From a checkpoint of a small transformer trained on Wikipedia: vocabulary 2048, normalized queries and keys.
Each number is 50 + 15 x the weight over its row's rms, rounded and kept within 0 to 99. Layers, rows and columns count from 0. The size before them is the row's rms in percent of the matrix's.

# layer 8 MLP down (transposed), 512x64, rms 0.193, rows 361-386, columns 0-63
089:86 51 49 72 40 58 43 45 39 69 50 21 33 56 35 67 53 78 33 56 52 51 45 60 45 46 56 58 43 57 49 56 57 43 53 30 43 61 39 39 59 46 82 48 27 62 09 42 39 49 39 45 34 79 65 35 37 70 25 61 43 78 42 39
115:37 41 53 54 65 37 48 38 54 38 48 35 63 74 49 35 54 45 37 28 27 59 57 71 33 59 14 28 42 62 22 82 47 50 27 33 33 70 45 19 51 51 49 67 64 47 56 60 62 57 50 50 50 19 77 36 50 51 34 72 47 54 59 60
084:66 60 58 68 53 52 41 45 55 39 60 33 49 68 38 39 71 63 47 50 36 41 50 17 37 33 69 64 78 60 49 29 48 86 23 45 58 58 69 72 79 75 58 22 51 49 66 72 51 55 38 42 53 43 55 51 40 23 66 70 45 59 59 44
086:53 76 31 23 18 57 34 45 42 49 51 43 79 74 35 34 31 68 67 44 68 52 52 26 54 58 47 67 34 47 57 42 42 78 49 40 29 53 60 49 56 32 55 36 69 32 38 43 51 58 43 40 63 62 61 67 71 67 53 72 68 66 81 55
096:47 59 56 72 39 62 36 63 16 68 52 31 31 48 29 46 42 69 61 81 58 55 65 54 14 65 72 56 60 68 53 54 56 65 74 62 40 61 39 34 45 64 42 52 31 51 50 43 17 60 69 35 46 63 41 73 55 76 31 39 44 41 44 43
068:48 43 63 71 78 45 52 57 51 36 60 53 51 44 50 78 43 82 32 27 34 39 45 21 55 61 20 45 41 55 49 61 53 33 62 38 40 59 49 51 41 58 43 39 43 38 23 71 67 46 48 61 67 66 11 68 79 68 60 50 26 59 39 48
091:36 56 31 60 57 54 30 63 43 66 54 54 58 41 56 49 26 10 48 45 57 71 39 67 42 56 86 36 74 61 39 65 35 41 52 53 33 47 79 81 49 58 44 50 58 46 55 50 35 58 52 75 56 46 66 19 62 38 31 77 56 46 30 36
114:57 81 55 95 48 55 46 43 52 34 24 66 43 50 49 63 53 57 79 57 51 39 58 28 59 61 41 43 30 36 55 46 44 57 40 55 68 48 74 55 58 45 58 74 49 46 63 31 22 46 54 22 69 56 43 30 56 49 33 22 40 21 44 35
111:32 63 27 44 76 39 44 76 74 63 60 69 58 57 60 61 63 48 48 47 57 47 34 57 56 23 49 54 56 46 56 51 46 20 68 79 38 46 19 46 47 39 64 56 44 56 48 23 66 29 15 35 38 42 51 50 78 67 70 48 49 65 35 62
078:62 23 37 61 56 53 42 41 45 31 54 48 64 40 20 46 55 20 62 56 41 43 52 60 48 69 64 59 60 61 55 58 42 61 49 41 61 75 40 41 44 64 61 60 57 38 57 17 64 66 75 44 48 47 71 28 30 35 94 51 28 26 59 32
075:59 39 61 41 57 46 41 46 36 51 60 51 50 53 68 53 53 19 50 48 05 46 42 47 61 40 23 71 19 48 72 52 43 65 42 61 47 37 76 51 49 41 52 59 09 73 38 43 84 41 44 49 29 41 36 64 50 66 34 53 53 72 57 42
095:31 66 18 34 68 27 40 32 50 35 38 42 43 45 51 23 25 61 16 52 52 60 37 61 63 40 34 49 31 39 67 76 52 55 58 47 63 36 50 37 50 54 29 22 26 67 50 48 52 65 76 63 32 37 31 40 28 54 60 65 52 49 41 53
114:64 53 45 61 42 72 19 34 57 56 63 48 15 43 51 46 57 79 58 64 58 53 35 64 51 24 52 28 57 57 56 64 54 59 40 14 50 77 53 71 50 59 69 37 53 39 61 42 13 28 49 49 27 32 40 35 43 67 34 45 57 62 59 40
092:62 57 81 62 75 41 45 43 46 40 49 74 34 47 48 63 51 62 40 51 46 31 69 43 38 49 49 76 60 44 68 41 46 16 56 39 74 67 39 49 30 49 52 78 43 37 65 41 81 50 63 70 51 68 65 59 61 21 53 26 46 41 81 44
118:47 53 35 72 59 25 37 46 57 41 56 28 38 51 63 57 63 36 23 39 55 66 39 59 55 33 51 63 59 44 55 41 49 46 30 52 20 27 33 32 43 51 65 55 65 76 65 49 99 57 56 63 58 36 56 41 69 31 61 73 39 49 47 66
110:46 47 49 47 55 40 80 52 80 26 48 68 61 47 52 37 83 47 44 36 70 80 59 59 40 56 47 75 73 43 37 73 63 53 36 79 48 76 74 50 28 50 54 66 77 45 47 42 43 48 69 33 34 53 53 69 61 27 46 59 43 60 53 41
089:53 73 30 69 40 62 38 65 55 30 29 52 27 30 27 29 43 44 51 46 63 63 44 61 40 45 61 59 18 62 59 51 50 51 40 35 41 48 38 27 60 60 56 69 45 40 47 26 14 45 45 53 04 70 50 64 56 40 53 43 51 63 60 27
105:32 44 50 65 34 65 37 27 21 63 55 41 63 46 47 44 51 27 42 60 52 52 41 55 40 39 13 39 52 36 49 39 31 35 33 52 59 59 41 42 54 28 77 30 94 64 51 49 31 55 51 29 67 87 43 65 50 47 46 51 53 73 51 62
112:49 89 41 71 41 54 49 39 60 46 43 41 47 54 31 53 34 75 23 52 28 39 27 61 32 59 58 37 42 49 65 57 42 16 54 43 63 44 31 25 50 82 33 57 51 58 48 48 71 54 71 69 60 63 53 62 55 31 34 23 43 31 42 40
103:58 50 43 50 51 45 52 50 63 41 39 18 38 65 31 34 53 47 04 38 51 57 30 62 53 32 56 41 59 61 40 50 38 29 62 29 52 46 33 59 41 82 29 69 72 50 70 69 72 40 61 45 42 34 29 44 52 28 68 64 48 64 38 26
128:47 53 70 87 43 51 52 89 55 24 62 46 53 27 60 38 53 32 37 34 41 57 47 25 66 51 57 39 63 64 26 61 51 66 53 28 55 58 64 46 54 47 31 60 52 53 40 22 59 60 22 70 39 39 53 57 48 20 75 30 46 48 64 37
110:44 72 50 66 25 54 44 35 44 38 66 52 28 57 80 43 15 48 54 39 58 72 56 41 49 43 52 46 33 48 65 43 32 42 54 35 43 62 39 33 53 37 32 31 61 67 54 74 59 63 46 50 68 72 30 53 18 69 53 63 43 34 74 16
096:58 57 41 13 31 79 24 55 33 42 35 58 44 56 47 46 42 68 47 59 46 63 34 59 50 44 38 47 37 42 72 59 71 40 42 52 58 50 74 33 16 45 61 58 40 68 26 28 38 29 32 62 77 66 38 45 33 53 53 33 62 27 56 64
114:53 34 53 50 28 59 37 46 19 37 48 38 62 72 57 47 36 72 40 52 65 58 14 45 37 38 64 42 68 48 62 73 50 12 36 55 41 34 60 53 44 73 49 46 35 45 32 67 82 30 37 52 44 47 46 65 51 32 28 41 68 53 47 24
075:52 49 40 53 44 45 48 11 55 55 72 58 91 70 55 49 53 45 62 29 45 41 36 58 60 53 26 26 57 56 20 64 40 55 38 64 34 60 62 13 56 67 62 45 63 41 70 53 32 55 58 28 54 27 44 38 45 61 56 64 35 65 37 30
098:58 64 33 63 53 30 45 61 54 58 47 63 99 31 58 41 27 79 43 54 36 48 58 63 51 76 58 56 47 54 47 50 49 53 47 26 34 85 50 37 59 40 54 77 50 30 62 47 74 37 44 54 55 43 39 45 27 32 68 17 47 51 56 48
# layer 8 MLP up, 512x64, rms 0.212, rows 362-386, columns 0-63
109:31 46 66 91 11 28 76 58 48 62 51 56 46 50 61 45 43 49 75 42 41 56 57 44 44 62 26 44 39 55 59 43 68 18 51 59 42 48 55 41 47 59 79 29 59 68 57 46 43 51 48 46 46 45 33 46 56 28 41 58 02 46 46 61
093:31 34 46 57 71 64 43 65 36 46 40 65 54 63 55 28 54 32 35 53 53 50 56 64 64 46 25 28 45 33 74 56 73 52 70 58 62 42 53 48 43 68 45 18 21 91 28 39 36 55 57 46 39 49 20 48 42 60 47 58 41 33 23 46
090:35 55 45 59 59 32 59 46 55 37 55 33 41 58 41 47 65 55 36 31 27 53 50 43 59 57 21 64 61 54 38 60 76 40 48 30 81 40 37 50 39 71 38 26 32 76 60 48 15 25 52 63 33 55 42 21 46 29 45 44 31 45 36 77
088:30 44 47 85 48 35 65 66 49 68 40 32 33 74 56 52 66 14 24 50 24 45 46 42 51 62 60 72 39 44 39 37 46 20 50 83 47 65 46 54 29 24 60 31 58 57 41 50 56 49 51 51 39 38 57 58 59 52 51 46 41 26 37 21
069:48 58 34 51 38 54 68 41 50 71 25 49 65 61 51 26 65 42 50 81 64 58 43 66 45 45 81 46 73 42 38 53 45 39 45 55 61 41 65 62 63 49 71 45 52 52 80 36 66 53 76 63 27 22 77 46 15 31 29 47 65 55 42 47
106:50 59 61 43 37 51 53 38 89 60 19 43 21 61 61 54 48 52 68 23 50 33 18 40 63 70 25 58 54 46 63 50 77 57 70 72 56 57 54 33 45 29 40 37 30 62 38 50 49 52 53 51 44 41 24 67 38 55 35 41 63 37 24 59
102:37 34 50 56 41 48 66 58 58 50 58 53 68 46 38 66 44 33 52 37 47 47 08 23 42 81 29 47 48 43 43 58 59 34 62 89 46 57 58 49 59 66 56 12 69 75 43 38 60 67 66 45 44 43 33 57 23 29 49 46 48 30 36 48
110:27 58 38 57 23 45 52 41 51 59 35 53 50 55 74 29 45 41 36 30 50 61 34 33 47 60 17 37 52 70 46 67 51 29 45 36 68 74 85 34 41 39 52 54 49 59 33 64 17 43 73 68 71 49 50 46 32 77 33 50 34 52 51 44
078:23 60 71 45 47 42 65 68 51 65 24 65 24 52 68 26 66 39 37 41 60 76 49 47 39 44 65 40 42 58 37 49 89 41 61 58 73 35 38 65 39 30 66 28 48 45 59 50 24 30 30 60 70 64 35 59 50 34 34 44 47 48 34 57
071:36 60 46 48 51 49 60 49 79 50 44 45 55 72 37 35 62 44 31 56 81 56 45 54 22 48 53 41 73 66 26 64 76 36 48 58 37 73 30 59 42 71 47 19 66 47 55 62 47 32 49 35 95 56 61 59 40 53 74 51 30 41 53 53
095:39 45 54 69 44 33 57 57 67 60 21 73 50 68 31 59 41 59 67 47 23 15 51 37 77 50 54 43 64 60 42 43 61 42 66 69 61 51 56 39 58 56 68 42 36 58 73 59 52 13 47 39 39 39 47 52 56 49 12 55 39 39 68 22
105:64 35 46 71 63 25 55 55 76 43 36 41 44 36 34 59 40 38 40 40 57 52 30 42 69 63 35 24 54 56 54 63 61 23 58 63 82 41 66 52 45 35 61 44 34 72 50 36 58 28 20 44 29 58 32 57 29 61 33 36 24 54 60 30
090:48 52 33 47 31 43 87 55 66 53 34 88 58 82 50 25 42 34 43 42 47 42 30 72 39 62 49 32 66 64 45 41 63 58 45 57 41 68 42 58 66 64 57 51 63 59 53 64 52 50 55 40 72 49 26 59 31 10 42 22 60 43 55 44
105:36 54 14 71 46 35 54 78 57 68 56 68 31 42 38 52 44 48 51 54 45 31 69 69 49 56 35 16 71 55 34 45 68 19 56 50 60 66 57 42 69 56 46 42 46 93 44 59 50 63 33 48 41 42 28 60 40 58 46 66 50 24 35 50
110:30 53 63 64 56 26 87 39 57 71 53 47 69 62 50 41 18 36 46 53 34 12 33 43 59 84 43 53 53 43 36 37 48 33 58 65 53 59 48 59 32 36 51 31 51 68 44 38 34 62 51 44 73 35 45 60 42 27 34 41 42 45 24 38
097:43 65 45 54 36 38 83 55 35 71 57 58 28 56 60 52 44 27 42 37 38 41 08 34 54 70 55 53 34 76 45 39 59 63 43 79 49 54 50 40 30 36 82 45 22 41 53 35 43 57 53 36 38 56 35 78 26 53 49 47 35 55 48 33
113:56 43 58 63 39 16 66 71 68 70 68 53 62 29 63 50 50 42 33 20 41 68 46 57 35 62 57 41 38 76 44 70 46 41 34 58 65 78 59 48 37 38 70 22 32 87 50 51 49 37 32 62 57 39 53 36 40 35 47 66 29 59 59 47
101:34 59 65 62 31 27 52 46 60 39 65 42 33 53 54 72 40 10 36 29 14 35 53 29 40 60 39 30 55 27 49 51 55 58 47 67 66 50 46 58 60 74 25 11 42 55 35 53 39 28 50 50 51 46 36 25 51 52 51 39 34 40 60 50
105:49 60 41 75 57 36 86 52 37 56 45 48 36 29 61 41 65 47 57 48 51 11 42 20 45 56 71 50 41 80 59 76 45 72 54 66 66 62 53 39 40 21 67 28 54 72 64 61 49 45 37 42 79 60 53 64 36 50 46 57 47 48 33 32
110:26 41 59 57 30 43 34 72 76 61 56 54 42 38 66 23 53 42 32 38 36 69 22 39 36 49 38 32 61 78 39 48 75 39 47 46 60 58 81 48 50 58 35 32 55 71 46 54 34 39 36 51 47 24 25 39 45 35 49 24 58 38 55 77
106:42 48 36 54 33 09 68 78 68 65 31 61 58 67 33 60 62 49 47 52 27 26 20 44 37 61 57 52 60 75 42 37 49 42 57 66 46 64 51 65 53 56 66 24 42 41 79 58 24 43 38 61 59 45 58 63 28 36 27 68 49 56 51 54
100:48 30 39 66 49 36 52 88 58 58 66 48 18 66 52 65 64 44 41 52 46 65 52 42 64 88 66 58 42 35 46 51 41 48 29 67 38 52 77 52 39 62 70 36 65 75 67 54 32 25 27 51 63 54 33 59 55 56 46 63 51 35 33 76
111:58 56 40 82 59 59 61 67 39 66 33 52 56 62 43 59 50 40 52 33 19 49 43 48 42 63 42 63 39 27 33 74 67 40 74 71 52 60 58 42 39 45 64 40 51 67 80 89 51 69 20 50 80 44 50 57 45 48 41 46 24 30 54 59
075:53 51 43 48 56 57 68 99 52 46 35 45 00 36 45 52 53 56 44 71 73 54 53 44 38 47 70 63 47 38 65 30 58 57 47 44 84 50 32 65 38 33 43 48 29 61 38 62 53 44 43 57 58 64 42 43 50 40 52 32 45 40 70 61
098:52 48 54 50 18 44 55 62 78 64 55 58 69 34 64 51 44 44 44 43 22 26 22 48 53 57 39 56 84 53 74 66 59 47 28 36 65 40 43 49 65 52 49 39 28 54 48 68 13 39 40 62 32 37 30 39 38 59 17 53 57 41 34 49